config.yaml
n_layer: 10
d_model: 256
n_head: 4
n_kv_head: 4
head_dim: 64
d_mlp: 704
vocab_size: 8192
activation: "swiglu"
norm: "rmsnorm"
norm_place: "pre"
norm_eps: 1e-05
positions: "rope"
rope_base: 10000.0
rope_fraction: 1.0
qk_norm: false
attn_scale: 0.125
bias: "none"
tie_embeddings: false
parallel_block: false
init: "normal"
init_std_qkv: 0.0462
init_std_o: 0.0
init_std_up: 0.0462
init_std_down: 0.0
optimizer: "soap_variant"
lr: 0.00355
beta1: 0.95
beta2: 0.99
weight_decay: 0.12
lr_head: 0.00668
grad_clip: 1.0
warmup_steps: 200
schedule: "cos"
final_lr_fraction: 0.1
batch_tokens: 65536
seq_len: 512
doc_mask: true
train_tokens: 207700000
steps: 3170
dataset: "wikipedia_en"
Each number is 500 + 25 x the weight over its row's rms, rounded and kept within 0 to 999. Layers, rows and columns count from 0. Numbers have three digits each. The size before them is the row's rms in percent of the matrix's.

# layer 5 MLP up, 704x256, rms 0.0903, rows 422-458, columns 128-255
107:491485474515516499483447540510465493513501514448505476541508521530519556520540510480496470450489532506512484503524532496505503534518530513522535494523504528506504474540540499495544502533490498525553488514503542491502518480509500537499501472539486480495487566519498483532512502537487513506478488551452535497519442488507518491502490498518503494542510499514474507515530482490528471545535
099:476471501483503499505471492537490456496515485459524487447499481513476476483482485517474441530501462477480528532492507488502482501465547521491481505478451506490476518483480483538516505500498508521463493508460456443489548477475518496485496514487508509474507534477500504543478457502509530507466494496531436462515480474504499501494496509532507549522528472519535485506530510538545481490499
100:511494501469478491485462484504522464524523458481464520485492459530455502492490486477526502541467507497498496531521489493502560475506505499530454505535524488509517552510484468479533511474510485503525465473471524466476555498501472543470501501511502514454516519459515495517509510463433531528488474519513459475534512508497528508499472482498479492517478531535499521485509525493467518471520
092:481447502511500488513546491484547510487488472544529490514539507510488456474449499506472474483468499509524497488520542494490506492423521488516489467479515487510497510520463498528499472481506512495484517497473491466494479491493513470441557514494499522517514506457555512485461510514569482479459562488511508499506514471496511509505491497492503505507493481497526497458505497544479544480514
103:494517493507477488516478471534489533516493457524503507481509504486452486537520533477459544478474469483486468467546534517527514494495533517542475510476504493477544513529524478517558477471523489519468518482484486493505462485529520477508488498495485456547509530509517542504518489507515471485496515500484510487487512520486514483516494490451512532503541505541479467484543479523510502532501
108:504491528531543481508534497541490499510468541527498477515491548477460498484499565535487497489509496528519526536498518512505489529475494518506526481492537489494520500501493474518554521554481454479488503510523485489541521487487505497554457510482489487471522496520503508524537534483522496471474495510520464465552526503461484511495492527500467492518497451448507445476545528494518511503470
095:465508484514506487501478491513521489493480488519513510529522461512483508522490499502500482527484519494480482545474507519488506501457489530455565533510531494521543480488488557511498489516501492512501474533485459496486505506504471494503492485472502548461550495520490512527500484483483538545438519499463511518533504496569494510549496484502502480494502513507513509512549498480514470503517
088:508490497478496529476492502502487518531495527477472507502485490534501494433467488535506499530509488474490460477519511523522481482494512550514490498528514478495499513498500550509534489529469463504473488491557498459524529505497525483494488483462507544464547530524459521513500522513459500494471501517515504500499502511505494517517477506487590558440525472461429475460522456460471533516518
093:494503515473492466458513478495528537497490533498485515513496475529482430527494469523560517486533494482519492489524482472501485506461460507479509510476479505472508495535461536505499484502515518505483479516486488524485481503520494517517538494534525434514506500512536482533492517536501468479468523540501464508497505442484483469516478521524489528489519471500465543507532518476521512476533
095:487532458465522497518505491490478439504499491464506457493548517511448501520461497466464524496516522510464498466500480521542492477519477506513481498496473481515477508502517497498490453470541484518461540553511498499543495525503491471505497517469513535522502493540495509480495466558503545491518517483510479490488568547503483530514483524507526495445484493503467514464449499467480502490443
102:480512500433525505462442485507500521545494511503520522498517501547521508539510478503539497482491506484480531529527490498442490472549448521484502456510459485480520518496534510480512502474467474475491507504513546494472529456453493484519457509518550488538513478518485561518465473524477465508460534501496536514497514511532447544541508510499512510492478476472545469479524453477506498437469
102:532509518487523487489513485485528440469521454445503498496526494487490528464496481468496514488494514455523515495508487455510540524466494517490479531517516542496494475448470503463502511508538560512505521498505489494504501504473463493502474474517533497476513480474527550533510460512501502504546490480525511555507475515507521476507529483490493527555492509501527503515499479488513544542502
102:529523508503484444512503498472525537515512514489547518509494520534525558507518491525494535484492536529505465494472481539534485501467504551485479515531491518534467479507487498556508445498526501494518533501530493491512454525481520494543523479520470509494468486501514540481514473523509502533521471528499515463506470473468489537513521449461540493484497507513507446483517502481476489503496
105:555545527536443506486534501494483515502485500459487527510510489531497521485516531520544520494472524499480504536507508533499484501483439479487498514500534498522499458515486491468493458486544498456527482454486507516498474469503541475486487482478525483482484515482475511486483503509469500483518499553489555494531475497481500491503478493496452538509477414447472474507526460489473512452500
101:508490488505516522541516476487483522483515447514539497516504541511478534454505511562509491496534536508511457484471508501455490543522527551550524521439466463494513478526474502506487561451507546499528549531477523462512519507527459474488473487498513524479477496505524469507494505433429493489446507494493492527494523496526509511492515490533518527524498510562517499487506526484493529506482
095:527532506498513522469486483491576485495520503514519478507523480514454522495488497473513496490459539500555464513511540467502463535531544470509488500528520540505515484473501548504496505490502512494483506477487459470513518474519443531481503550460484507473544507497508494517447544504489492518510495486532499494521484543535547508509504494485530491461517509502479495482531483516499499494496
090:518498475545509466539513505477480526473505446493512468525523489518465482481475532522458548506494485522468524492535495506512551494474494488532457523491470495522482503471487479500480503521484541505502486527508486534507482482479471507507516471514485489514507525527521487495512521515517452541514507527478483500464510487482519515484528506493533488497497533459468512458536519489476518525487
107:502515455416507506525502504509518449517468543526529517495472531480507517476479513494482492501505483495493528501516483504499550529527534480549515509543504493512523474496515528508511500496520529524496524475552510446506479498498493490477547500511492512551532485522514498480469487456518538483521465484542524529482505479462491484478541515557491539472540513543499467532521504536490494548486
106:440504533521499522500520518495535500498485516487474488480449527528480492465481485461529491522511511510512472458445475479538531486497455503548452492529535496519552490515494539503490495527516518525468526503495465480464494493487507481534563479457524492533524497504506533512489513484488474517485504495512464542478480502530511515496492540497544480521507510503472531479452492508483498501475
083:544514508510468467496480498481514509508499485494485464471471504492504524535542506515488508480482510502512498537466495471514502450530524495513519547502512494453565488467506524514480497501531537472513503546514536443455476466533480523495500507451490523454499520515464481491513497517457509461493464507509479497491508525514521494488486473515507511458517518442521531489563485546506468515517
105:496477503501511511528486474500508480503533439467498497487502490460490536477515512452438509497466493512508470475511458550512488533531470477504540499456478513491498548512465474539500484480448493516479462479501556497531527543504507498489459522494514511545504536525524529509474489500493476531467503502546485458544517468524535497498490507500445531492487520527511438436520472498496510504473
100:502482466514457489458472483505472519521505466480483485505480501489482507443522526492495526506493486478509529520484469535513491464456516511518494484544517510487462466501504464534521519526511466505469484530502487429531486498503525537459503501468459536492485503477491561482476512494483460520473486463504527552482478513513490507451523539493526530481475512517507465508502520508514514494526
100:535544489519476497496548525506512513503482548529490486530538496558511498462492544515480536470499477507488527485509475505501523477506510506506486460450497535499533469527500515536500527554494487500493532540495529519511492500503469510492507538478509507501499459523481472491505475457505534474549508515489510470487472512475537496481499542513433540517497477507489483500484468491499522484482
101:506465485480512503471532489484447510497529470514528513444515494500480506561534516524535530496486499509477487515478482544477478501492466494479492495464439538519528537482459484544481491490456474471481478550503501485484478524481460479494518515507520499514465499533525514503496499492485491492502482526490501470518498470516464445519550465510507495521490506518526513502512490509513480518508
113:495523488478495519481491510510510478496461511516497484531495533497521479485469463503470498468495502486519554509517470494523492505528530469500527497460515513480523484512520483471511463462501495526549508527520468479529491542467523454489490498553462524492516513518525490437487530515500489538472486496517533459512457460517550520491474481503498491492497459503507506494514487450504540510516
096:498517508475492529501522487499500498470549482455477514508505521481553521516500425548547498488528479500502495459497513489443507504492483493501523498471495491535491444456542492500447497449532469478529507511510449456511557489500473489496488502539497503499494460524518495495496498483503490459493524507531495535497504524508480510480490496518477516513500468458479516511481492529509519512539
093:500509480568483495563491498521535525506474493536490495489473506500486498484501521457473440490472519518515455503491542477491497504481533488499518502505542511500534498537504488518536522485471547559479470507538539563490502539523512525497497466481527506507491544534497473483473494477519510511484489487492491505488523556491501473513500506456535498541514496449539486468485448470538475520499
104:501478502546511479494502510534509508512536493510494538505502503551515440515535471535523509453544467498517469503526524546541462486483530486535475513537471476485453514535481501495466508507484482505550453485474528493525476562503522486512501547495495508522478500470536496531481502480472495504486514511463494510541493531485513478541496535483500521493523530509525479546514492483515475527495
090:499575519456542504478522536489533470542469510532472491490533537519505491516482485516497523483492487510504492544488448512522497544500509449488520492500517526531489490442533458538504504540487497545509515487508492477527512504456505524485484475501488508540524531490489536461505517457549494503507509481539511454482477526500504478498505474516461466492482540551503472499477470479480448524483
092:491474503490466474476510517543500484468487483492540487499544492504486517492522499502540507497504490461516462501495480505562482516478517486493478480462493508541504477524496534520556530489494495520503505497462538524516480495517457516481514504492513458502476487475529505506504450486486507483518534482530469500535498534490476522498505539481509530511492509522498509560488497444509480480512
110:483445517491494456482528442494456535502497518524501482517485531507488510450524539472456451505483514494475480480446538492493508507497481489483532480466483471547455491506509487496484516502516492545508505527493472475493508482492489517514470502516504479466524487469504491515510491550519498531501494520487513522536460509502503429505523470523492473528559498510505510535499515534471481542535
103:491493508473497538472494534500500511496514467507528459459506505472492531515531543517513511506497505485516513469466521468520488537511524539523478529514503472540561491493476459479443494527457514461466486511526512496519531527542524530501513475515466471482466493503480489501439494449482550497505497515481509518503492515512501485484501435470531470500508497505487474456518504510528508540519
093:490475510519503505497477470477523537510504564494473516509538510470522495490485504516525506536495495483471488495505492460447448508522498535523530527527507477466496496529467509459495513492510550481476512513461501501505523460451466500546528478490482510525483531482500518483479451491442477517502464485511522525516556539475496479507542534449502500529496484512484488545528483493527533489460
106:458507504515483486515494524474488514516535485479417494494528535521515513495462513518504543445533498496535514469458577508486475486506470530528464473475481495476458538509523489488510507492495465518492527510518540495528528564515492511478476441540498499483462513541514480514511470502504490484443449488478462480528526494514493503458511549501456472502482493562463517454471508471541482482557
103:526486517509506451544491461508503474539537497507511482516497493545520515525542476474518465516507473512541534511454536482508488465471527497483503511484508534485481542489514481481542458458497508474475454530478467485510480504496484488493490494518477490489487461509525521516510471466517491451514486532522484539486549499473524494497490501533490477489450470507520495550459508507510497482495
093:531507529492505528432513508515509463508511493526572503532552499461525541493527505485500496473477522545527544497467413506521486476520491498495549501526516476472564462484522526486542492518511542475468530513484511531499498479482507482517506511482475496515497531508490489511495514495508512491471572500449504530500494528519480464510451460517478476495524489509525513521508472525516490496509
103:514447482517508506512479522508488485492470479515472536526506560469568466485497483540512537529494485501476530450477471511512496474488522489510472498476457496504470507470482506491451552493483550522481506471541478462532538513473477477523463476514516525515453451494510518481497491499502538518491499465476496487508513507472453510523480493526503556542487478503466530502515490471475496466494
# layer 5 MLP down (transposed), 704x256, rms 0.0803, rows 422-457, columns 128-255
100:523469504460535488503530485502495453519484527507494470497511473537515445496439513500497491517489496487477507424491515502506462494521489479471466504481521519464506535502516495519492488507492475516462485465487471502506477481538553494498479521482525455520518484495512471474483481482486482525520498509492474486535534490498480493489557536505512486496522523493501530497473464464476433495507
100:508506510524485479501534524513537499499460490500530506474556454489497520525513483519484483524548561534473447517521547520525525530514466501494502529511497510541546510516484515564524496485489493535487526480476502525509541517516519498450517518470518499499545501495538527491485497542455464508496507492535481506501423493515514484483496541498499521496513456457497517494529510506541498567512
104:510526482500514506497478545537497490519514510482497547463491474496457489493512462513478510550491506474492547478486476484497542493509488503474528506452460498531495510482504500510489486492531511475531541489465510447454483478497514530521542463528510533483540521475473499546494471471496512519483515517465479533530523539493505490495484548525523507539498481527516520491509511521514469498473
097:526489480500520540481532486494491469467503510481512478510501483491475456471523511512493525494487480469491527478480497507518501527532550477489484510521476458517510477513484499500513517494531498493502486547482505547514516518504513490492507475499503487540517516514481478533553487545419512538520487507543511490491507479523512524502564493491500513494531482511463491486547452496434490524489
101:520495474490453520523450526457514480521479510507497492506547474507523484488507516509507494484517530489531525502514483515473484447493518527492499543458488518532479487480473564486533517490513527508474524482484518534483492504485523499521486525524479517486512486481490488491493526509513466533501488455477508471562512498447569518516477517520504510529497490549509455524456493474542447478465
104:471546482529493512489488487503511485498500498487516506497495483498468497514471552506485477489519492535489490447485530490518476485510499531449515444480504508460533508490480474482489460484540457494511518532488481475487484484495473483449565467574520496471545491528515539493510502541483512478537563503485476514489510504485521504483451427463502491541496508509495501510546511499503486458495
098:559479507506472521482507479492497517529514457503499528521471482505520473470493483520519470496514521494492524519525490477504506467522482459504467490502522499462464539500513438432478487466486500515503540506495499554520526493493513549500476498451498484562513477484514430451503500516509467461506505480532487458495498490457494465507508489508493509502500474472468513485499437557477524479479
084:479528457464462491493514510479508539522509486511489482493501522465499509517497498486514502481485522511486486506497506492483477516487502473494514473439489508510503523469485480490502518558485484457555507447481515522467497518481472488493489468510500479483484501494524504475540509554457467486552469497527546419518476519499545487523492517508479487481489525506529510509485509512503503475457
091:554456477477477506504468508484516484486491504515495471494514477500481495560513476470524508510499530493502509500495521474478521506468509476473490520541502474474513504510541452460460505512498502518514444502531537509511550497508503501457553472463483464509502507504526511495530543519469526478488466461522527486529509505528449453511486477480542520516502517521485537513560463502463471510463
097:461434504535519502532512492518517498510480479482513518466467533519474490506529520468544442479509547514505554516536530510536526462501525480463509496522491523511524514531500459533500533502493524481501494513492506489498468508523495519527473516484476478492502453509512465511534493518488465466465467530490485528511539485503483493484494518494474510510480501533493527483505522517499510509514
105:525516519486559477479508480492490512551469518492510444475469493548503514544496494474520511494487462462509475525536519497508518488531500513533523502516479485461459515475531587436546516464478501469483478508518503476508499545484495482520482516521533555522510537504487463513480461476521462473475519476472505499493490469486485493534499545524474495508485474516530481501495516532440477481528
110:490460505477513446498515510497496493480493529498472515507538531528490517500507429491480504509499501504526501531452529517521520527480517566483509495480542515481501505513476497454487488489510544520514577541495511470489479494502522513527516493462483488509525473527493506505509458494458468528461480497530519528516481467559535468495513503478501524541502531495475460475500519519513432515522
108:520553458517489481489499508495497546460485551517472499486533500545506536526461463496498511491469495495509490481540501512535502488495460517480506476526495481525501515493535455537526492454473471496503481500529508492480520516530482473509488494503512494513521486534552484489477475517548529487482518509487498479481460534471526526481545509528502508468469479496543490505505536508468489511526
107:491500514518457509489543460537472463522483462482466548502511504528443535468517492507529477444494516494505490531512526490504506530514511530518504517463484537514520487513475478503485506466471526523454485485545510475515501488467490520543475466502512497468492422458511474485509542516504471515441534556482495481521532480493494470512503549493485507476444474520464505467471503466530497489488
099:442483496499512451516525500558527538461503508532521500489528480496511507500510505525508516462490488561526501486475475532495464480415524525548546507469509491453510496507519490505511488524487544476541457504486466498487505506536529503472510514518516483469505483464463478506503552475467539466477486460514442503502492505528506513481522516483518511506483499507511490506515545466535510544511
093:516487513475489499524509516523515465517477535486525537544480534511483499483488532478505508522515515508468491496528452511496550498506465504481492531496468447512520462513488518517506512493478484494478479502468522491482503536461497521488492470524534497503506526485476505495521503482517503518482482500490501537518513473526507531511525499470483510508496528504531478505493465514500493469462
087:488493504503487470498557524561474503490505487501493534547509466528466521483500504495485475519503520506509470497502453506539505478469494513540544501482528515506484467499513524518546520496482491480464477541449496500506475515458491521536476512502503493514495494475480492500494502493516510528495514505537467445490500489534484530513503486478491499467486506468476505499475531511505527497510
090:523505496524541474475532546485482458541477465548516545536493486519524470506496522510512485504474527523502550488507521473506504477518506511495480520532502452510509506521445469489498465500496487487528514505486491515528512507513499493452483494487484480509491488534499529507490516476501503511486527504535552523410483476511503503495530518473551550535483502476473514500505491512445468495472
104:478531514560519534487500485486493517509478577499509499511499502476476525492506475436486488492537476523490487512505498534505540478514516502508459492529507503501484542476498531493472508506556497535519478463529470466506487503511517516498492484515530505486475509492516553543502471511488486510497503495491447528522497537511513482478502501549522482489459487479496490525457525508478482469496
086:504461481512492533516479495473521525518531489522493509510523509482485516506492464516507520572490484520473537520497513486463499478528554507523495509526524477508506542524507446495459535496501536526479513486509485526511524506520498531450459492479505523499499454505505477482490470548502514501487519511498512485526500511492493462520502482576481529492511473506459509488545473511510457504460
105:495503534493499463512517481527532477493496460497483461486532496527518523498481459494462487543490553505460494476513491522549477504545524504509518517489455509486504519477559499504519495534503507476511475468492493524487509552543490537492496513509479504516509512486511460466501495495497504519482486540506501494517465517472479500508491511487530479516505544503526506491452457491492477504490
093:534531527516508527526483450506509492501510482498498492515491553449519518538487505520498512510468488481478513534480524513463491494482494503530524518514486504476514510541498473492484513550458481512481466490455450509476529476502512432539540477525507505449483495508523491492512510537486488447563455547489526482524490470497532489493492514521504464460502515500527528548522502503510540487492
104:450489528534494481476462510467492506522474460514513531479522472486477516543497475512509494539482530534504534459551477499542506462534489491499484497514497543519512495477521491524515479473529501450459506491501515484534523491462478504491482507481463524452500480516525504495533492500510519473479547497492486510483509482477514494507512509492467522465511480450400503508495492513511527485540
104:483522513538524507518488514497511533518532487473530490518482527512511508505455521511526493493501503461538501456497489483479499460546528538535507524520523481496464474499550504486519473483473506492515507484483517490540508485531535490541496487444446499505537511489533474488507458529488480526475476467513504469475511495478507472530484515581465488471529477499475483539520520474510511479492
098:545533471465497494466529461539574499496478530465541493483459448507489500497474489511486492531514484506485510487519546478512493513524480474481541521473509462501522512503463484506488465467462498499502483483517496487516479530495516461541542528538510479459494508484483471534522506509546492527484496525512488512499506500507537533506489517524530467498523501517504518516494428481492475496482
097:490525526531472520457458501507486501494546524487471500478484533510517478503494473464521486495526460470528517512451485440502498483520546513502463526525475519503459448558574497568509506504497467482532542510531493498501491521516544458500489503536506499524506525505483451493500515455465509498505492502517455495511520497486507512545468488526523504473522525502496536509455494489496474445521
088:481490517485437473487483510515482513489447466496525507494481454493523516485531522469505540488546493476545499497454498513545475514498481508496513481501482513527468474481518542497516522432488495535461489524535521487466492525468494523552453496560452545486522475515493531500513530460522512499469510490516514473510534542478492535457502507497509512512484475505517491477507475519486516490528
106:519460448488468523522515520519545488461473523475473471509513464491511542542482489471509503467494503460491485471462503516486490535496460485499511491507470482522485521587505495541501529497515470499512485470505482487531501509526517497500535497508481513525465510489496488465461488502493494516494537506484519514538489474529488527517529519537480488478521480491556498497479565496523465540500
090:532502497488491512518454519496533508490529483501511456548460527506531492492494484492518500523528490519481506526506491459507518508524525501523503490508497488519468480484493442462470516536499490487483522481498502559480527471509480471545489503470492505512528508522501492499554497489517501517483538553488517515514483506507464509475492487522546513500486508496490516543491467507493499541509
092:498510532492473481545514452478518506512472480489481511513521446490485478504523519475499533527502549505517442455509459494497475503472477507473473496483498514548506497534508517533535501468514538535491526483461540480527482508483493491506503461545504474478493495518486506484527523490440504458523527517509481507505512516520507495500513493498517517471503507480517518491480546493516484451509
110:498484487549484501490479491509477485495481537510471511504546511502489513523501462467492501501501523484524545458464553502505499460530514509503507461483518494468479557530503477447551497482466504496517516494473523459516471489503526493476534472484510476522476535512516487489522463506495501489501458534510492517499504505511494493514472463509544500513507494530542487497470473522465489525513
106:495444475525503513502509492560502489516480509467517516503511544506463485477504517506506495530502508517446512496515528479486465522511507459518528510509480541461513492507520467501448502522519492503489472533487539466514527471499496523455519510502460456465470477441506506498514521524486506485466454521461490516522508504522464504528525468508495543541502513532441482480538488521506492537480
090:478531514491481554438463487501469508479483480477518517453496487473477506547480543518494465533504472504463537524479488488462488531530497502529481508528512480484473506479514482509454480525471521483484521489531472520525518493521509509475483483526515551487524485515496462455483493511526555528483537475479559505502503517500515489493467477535498511518490507508512497517471464471485525490506
106:504507523545493468553521477491529510526541507486489497524519559476554533474494502505528470499474491511533497497497509499511496506500505526525492500500494453489473486457536542474512486524476494498513507488521487522488503505500479506515475516504456526475541514506493490476511467449511454508515454509489507508516523496490501499508521530516502445497498524519558487490499505502511495508530
104:430456500457538502553550487504502515510459502506521505512513474479481478490452539541499483513512501516468565488461488491474470523553518483477502478485462483509470485486506534513515542483525469467507491504504506509514464489526490525483506506510510515482469496524524519498514525533482481503477531509514456492510510493453559504512512507516515470485484476501431549516494453519550504477508
094:537509486476542482496493537535466462462501508479550508550511514501516504510496505490454497485514527461509511501490492476527525494470484481553493467515502541490519451484520478574479531503575513475514484507530510521512464488530506495524497492518522471519519487523499514488489483504504537508483493497440516550498490532534478503484471480494493540537528481534535460502525479509526486480489
# layer 5 MLP gate, 704x256, rms 0.0903, rows 423-458, columns 128-255
101:453490534505498533470513503493521505535502506535506494526489470513531514485474521499482559440521500488505520475526509505480458497494490525504510470490498495502527492541499491488455498487506469493530491530496490459467526462505464484496491500509472553554499508487542480482513506510499529515510523484462490508464529528478504457474508526486498498477461522504433509547527506518455502518509
101:502531479463518498510541485507513516476542541493493489508528535473492480514495495501534505526541497523491478533525554528480474509564504504495491522486508504480517498463510525487497544459512519496502532503512494462490485489480477490514452518475499520497514503535479487471535496480537497484454503470516568464469484526500503513504474512505514490495555480468503504539486472522530469480487
091:503468453478463513497532463467529499534506538480434527494497500497484459515490514481513514556490502552536465486511517487513491509498510478515507494510462505513472480483475460474516494501478537518488518512483514482552503496520501473530513543485513493486561422522509507463517469533506558480490518508482520494517503550513542482498491499455479473517534530487526522498495463503531483477508
097:514512489471518553480504490496472503460504481497482449531517508494518487522501487513512506500498523475511528528478476461489487505505478494485481482491519486479493523472524475500448484504516491510558494491486496510522489478450508475509521471522444500513490522498481502458476462495475479508515539524535491472496494538560447517419499523511513499524482490511514479492469445474494503558503
103:516514490490502514491554501519525515501470519475509466527496558510503526465487492523487498532467481514529484509462528491498545516502522532527531508479531478510499516490490491455502500508492507526533544488526524464529520518520478557525436516441504514521546525485531525473511498516479513483501486497443485461529447483442491532449463543530521516506508475501486462515488540537525527488501
089:487525481450509552488477537502523448480483514507436514491510489484455508537502487508449552495512522507534526473501493460498536524519474500478537524507501472494487465505545468485483489515528513470497524511487506484509495498492479475525465473467480476502492492520525553534507497492501502553500491486534515512450481472509509508497505475482446484504507482509510504481523473488500485492465
082:496539513512549510500507540490565482451516468526503507468493517503497473555521483499485499466504481517457525545511491461495493515507501469438483472471515498460503511493506454495464477489528565503541485497479496537479471483560527484502527531494461475511481465507525457480528465530558522460522496507476497472503511477464543478502489454541432482531499545522523481522489509550498475518492
083:516499488493491507495513535487494449478474507465568493470484478503536509533496499461447531559489476491505466527455493454497472510471515482518491496478481531501517516528555480504462488519498506496510510482489493493529498484497508481487504502513490493521478483520500516482519477509494516487518492504541469449525475548499500509528490546512462527463509510538534496500490495453499515509494
097:508475523531463561467491487514540517481519502477490500484486420518489497503499497480493457517496545481511515482481564524480505513504488527518518511467521470497465513490507509458501487563567496508485485520487469509496492477465501500471520468513496469496495459483565517530517479517489475512501459493554518517466505516512501501486513478499483520546494498506520569490518511485464510501526
096:523513513474491467521476547480505465510493532516471510508479493469520519486549494456527511511502469498523495537482517489462510483503458483520513496449531458511480478523463504544501491498510527495451517481523496513542471510479497508513485525462526557513531510522492508469486481537494466511522512486537522497466482506510494490472465499509506530485503493488504549537504482510515515513542
108:534522522485511511552508481501504564465497524494473507507444480509534485512483485510464480484470545472539486467521501553486505473469515522546493490536489520456524529512511442532502503517497508449464472532488504507483513463497493477480506502481504545491525541519500494463483493453491471488492482494511498514525500490481495497484489522510491491513488497515535501490477514505494507548519
102:504446502500502533519495477512503424494474494541499471530497469507517483491480506469483521466521525481521520514507505498532526504480500447507516484474487520464574465477464495497455504535506530487509474478467518515542481452442507518497480494441510514521478486493485506491483481478474517496479495512500544530505529502574517457494488507482529471489523505476496492493463483509480507499463
107:468486480502500509494479474475463502525521493464504474461474479498470474530487467525502514473494525495485506492577499493507485518473509481489500528498535520470473534461517443562506502479497509479539464515527473462445459508508489523505467525524499492478504504504457496479503491535534522502545506555510498518468462455506479494499468513510520498503558499505494470492514511483490484505493
100:516507506516514495489506455503461487521501466497530484563493455549514484465497468463485478463443462466498478503521487523506515525525466493531491483508508478507477536486512476515511487493478491488486477524510510530517542488525450510533523506479501517525483457517494557518501517502514524499548495506515536484484500560534465526522487451507507480495471519480546542492522440526506506477486
092:507501480514549518490516534532477470526458510530501446528476490505485492493554467480493519485536520404511498461471481521514516480511473499523497476548511441493486506447482512469507495473489516483509554513517549520574496515462506475495552502499471488515506479512528494519565479503513477510523525526502496523518499483488472467456543446482519499503500477483532498488512473470507496511493
080:455504528479486500479447504497496521459528473473547498464491480503496513497503482480482517461488485484473483531508502509495512491469518538523536491503537527510496471496486456505450475489458497535475500512491507471508442513500551488482508506524508481471480515439492533516502501492493470504541499462481515476478533495493503520489513536521468511498499489487508514483468539521485525490489
101:488530468491520481499530550497468493465494495501519496471495455467442474493502481470499470502539493543515447488457475485493548502460519503490503530505504523494519453483475508487491525511515485502502482481522517447535491508449515474513526522537507517521485506487466500476513497497537525510498482515512461498445509453511512498504517497514480508507489494486484519464474495544520488506489
112:529466561486519523537463475503526533462458466527492495556518453515516503504424471524503487544505509487543510500508493512482527478526524514528497448506505562494473482497485482508477547494481536504493507497493523461501452504511516467536498536493451465501542496492493527472499515517565515485505472517504507537499480478509524476523467478486483526508466503504492524487425515523481480526520
076:537531505500510550504494480512534477464523512503475495510517485530511475511452477488523504540514410523475531494548527511542501497493498483486501487519468529528501478499517475503449463507463485502475467455501465550500557533514505510475530473473455525491522500523525498472491477498551516499529477530512494504485505490486461483485544510493467468490509513560471469506481487526499501494507
102:500512462492554557478515503455482477475479530492504513542422514527502503524479481475466469516493490499523475514529541568507483502483493529487515525473512484468492473505447490502503440483469512506498495489490507539512472516512528507511519522458496474521501454551486479473509507457547468491498505485500490526514502480479522508493506478468514514459528504471520486496497521490509479518540
093:495514500503482515485483506474484484484531534527469490488470492439489492489503479458473501533527494486446515499520535516513493514481468469489486506526505515451482509534487463530501519533543513502529483464496469520465512478526531497533469504516452462483476450490529476484517509488549512496517501517528484470470510497480512451477478512525488475495517514500438547543497548493482511509525
115:466488491499491495507499494545517472534542544522502530488518494511535497490449463512482534472501480448477470495555467492480512508500489511500477502518485484485471480554506525501457515488504486497479468520478502493455483474533482489494531513478531481512501538505492528520510513555542491486529481487497478498535454486473537503504494552493519473533441494427513536512478500471484516473503
106:502569484519486523484486481488504514520483505530533492474511489467526454489476491472478534474470549494515487537517506470518523522501498461510505501514542514509542499556546486541509517499511463497509494514481499467552485487505485507552479474485477493513517494467536506479509475489478487532500472498530482514499487478514527457499548466483462463533499542533551490499523468528501508513519
118:496474507487497535463548508513496515512523515529485537486462532499474489508463504495456496480480453531517488530463455524528490517530446497523442468482473498480502485555490467484482485477433510520536492526513503500496521477480487442494493525472490496567497488511486505480532471548558520514527498529495494507506472472485522501463433530437504499542472481488534471538488516494465496544466
094:455519492508526516525487485519489506503502488532481476505473493506470510511489476511482497520491523508466504495509538454488515515502538498510502488504492511544512469452456483451475487479497518523474474465489493513520512512471506494501521450497489542516517488551509497522514492489493505566456570496524496441470544516524509535491524521511498504527523515487505491502490482515459476556453
087:452520459515461463490488514504488504545516485480494535484519514485514475525491501532456499468487521513488499504522465464492465454483519466515472514509491463513517510508484507522469488510526544527506527476553490480502539514453486524498491508478543475514541495516504518471518530525489490534483438496481478492514474542493521483488502504539486526431486499507544465546473463541517502525504
098:493541479526485466496470479450531498503558497492512477544444508489518523499501562482463508503511467493490513493472481510544523541525503480505492501500510514495464511456485518524526473526462558500497528509525522467509498531498495529484519460455524468514520479465483532518512469463495489506538501510496531507492528542484492539472540459490489513494492529507508479464500492508509479499502
081:482464451503505510440505494510485492498476515461472464486506514531462513533489487524502497524491468452472520482509530482498528462507498524551542499515539474514536502467481471528508483511504487502520469529533496498499508454499475513487466501504552499496535508509504529461513520506490529508485479519530463485445469482488485480467484507494576481433512528513509498545499454522487528537476
080:490525477496516500459467545513516500475498471522447467507499529467466466547484526544502505503476480485503518524499500503509486524485549467500530490498548494474510482502480519507467496512506506519542516498472525561463501519507465463446465502489492494496545520518511492517560521498499487489485564496469496519523490509464524493494529528506498544521490485497506491542464467475496434514509
108:485452457540495494533502518496485521515496496510503513461513509509480498499473525513462542440494446518472477493490516459524467485526529483534516469517495529510513484471493526511506473568479526519505544488521485506493524494504490471477497544518526490522554491503553530496472494541514472492478536498456464514505499506530482485504446470519501498514496513520513479482476516511507473538466
098:471491494496511509489511481490514496546449493490510492493470509526497525535551483478456517475525495472491506521467496465567487552533447496529494483491490482496489514466525492515511499530500485475505480496472530482523538486523472514505507487465508467527494465506510526490475468521529515569498533482487479524506504509475518511503515429495515468510471476485495523519500500499493493491523
086:540498480489485552500489477500509493520502487487473502493527498472468429511518499537515501471543486520442527539492500507450461533510498527519509524494491493488468494466489476486494513552523488510511503500486503478473526540532490495488508509512503478470520491497492492468456488524534465461506526515514510435504492536512457487498490479515539482518491552528484513448460500517490482547523
101:548515529465510530461538527488461505467531538503496482521490487507501485516531478534438497482516489500483492513495497551499478479503521515459509500482511529505522476483537454502481478480510528527512518445492482479492468524498545488479494470528552469522474492495489453484470532489499518517518554510546482532472486537499495537497509454508533531499482522474509510513539499475527479496483
105:498527527504533479506539448579528482492512513456500488489484481504502512514531503498520504506498467527481494510468479496515554492509550545515506485522508508500485496458485450502483513451519512501526478532472484476512512517502475509517482467479535537487505540474523495482493483524513507534468544476514484494531480518525488457480501474521541474476529487533492469447500523490458502512544
100:525529496532500499527501442486505485564524480520513466526484470513519486485529521512525474514463517496509487486529464519480480507533498502512509480458477478478467477531461525470557473511481489488517486508501524497529501516534521497475531504445500494478464520490488518522464489512503502472521536500479527512478448489489487481487455479501501501514499451558556491447506521498500501495481
107:493512527470477497481501510470480484499470498487511483513488483505512453520507504526488477507493548447512482477509549498502483482522471461505463507519551498488472484546535503507480495522524476501486504508460507483474515475476518495477535526473491506540516435510479509519499485528501474493467478530504521496548511515524517530511516526486515458452538541515508466511469461518461455514480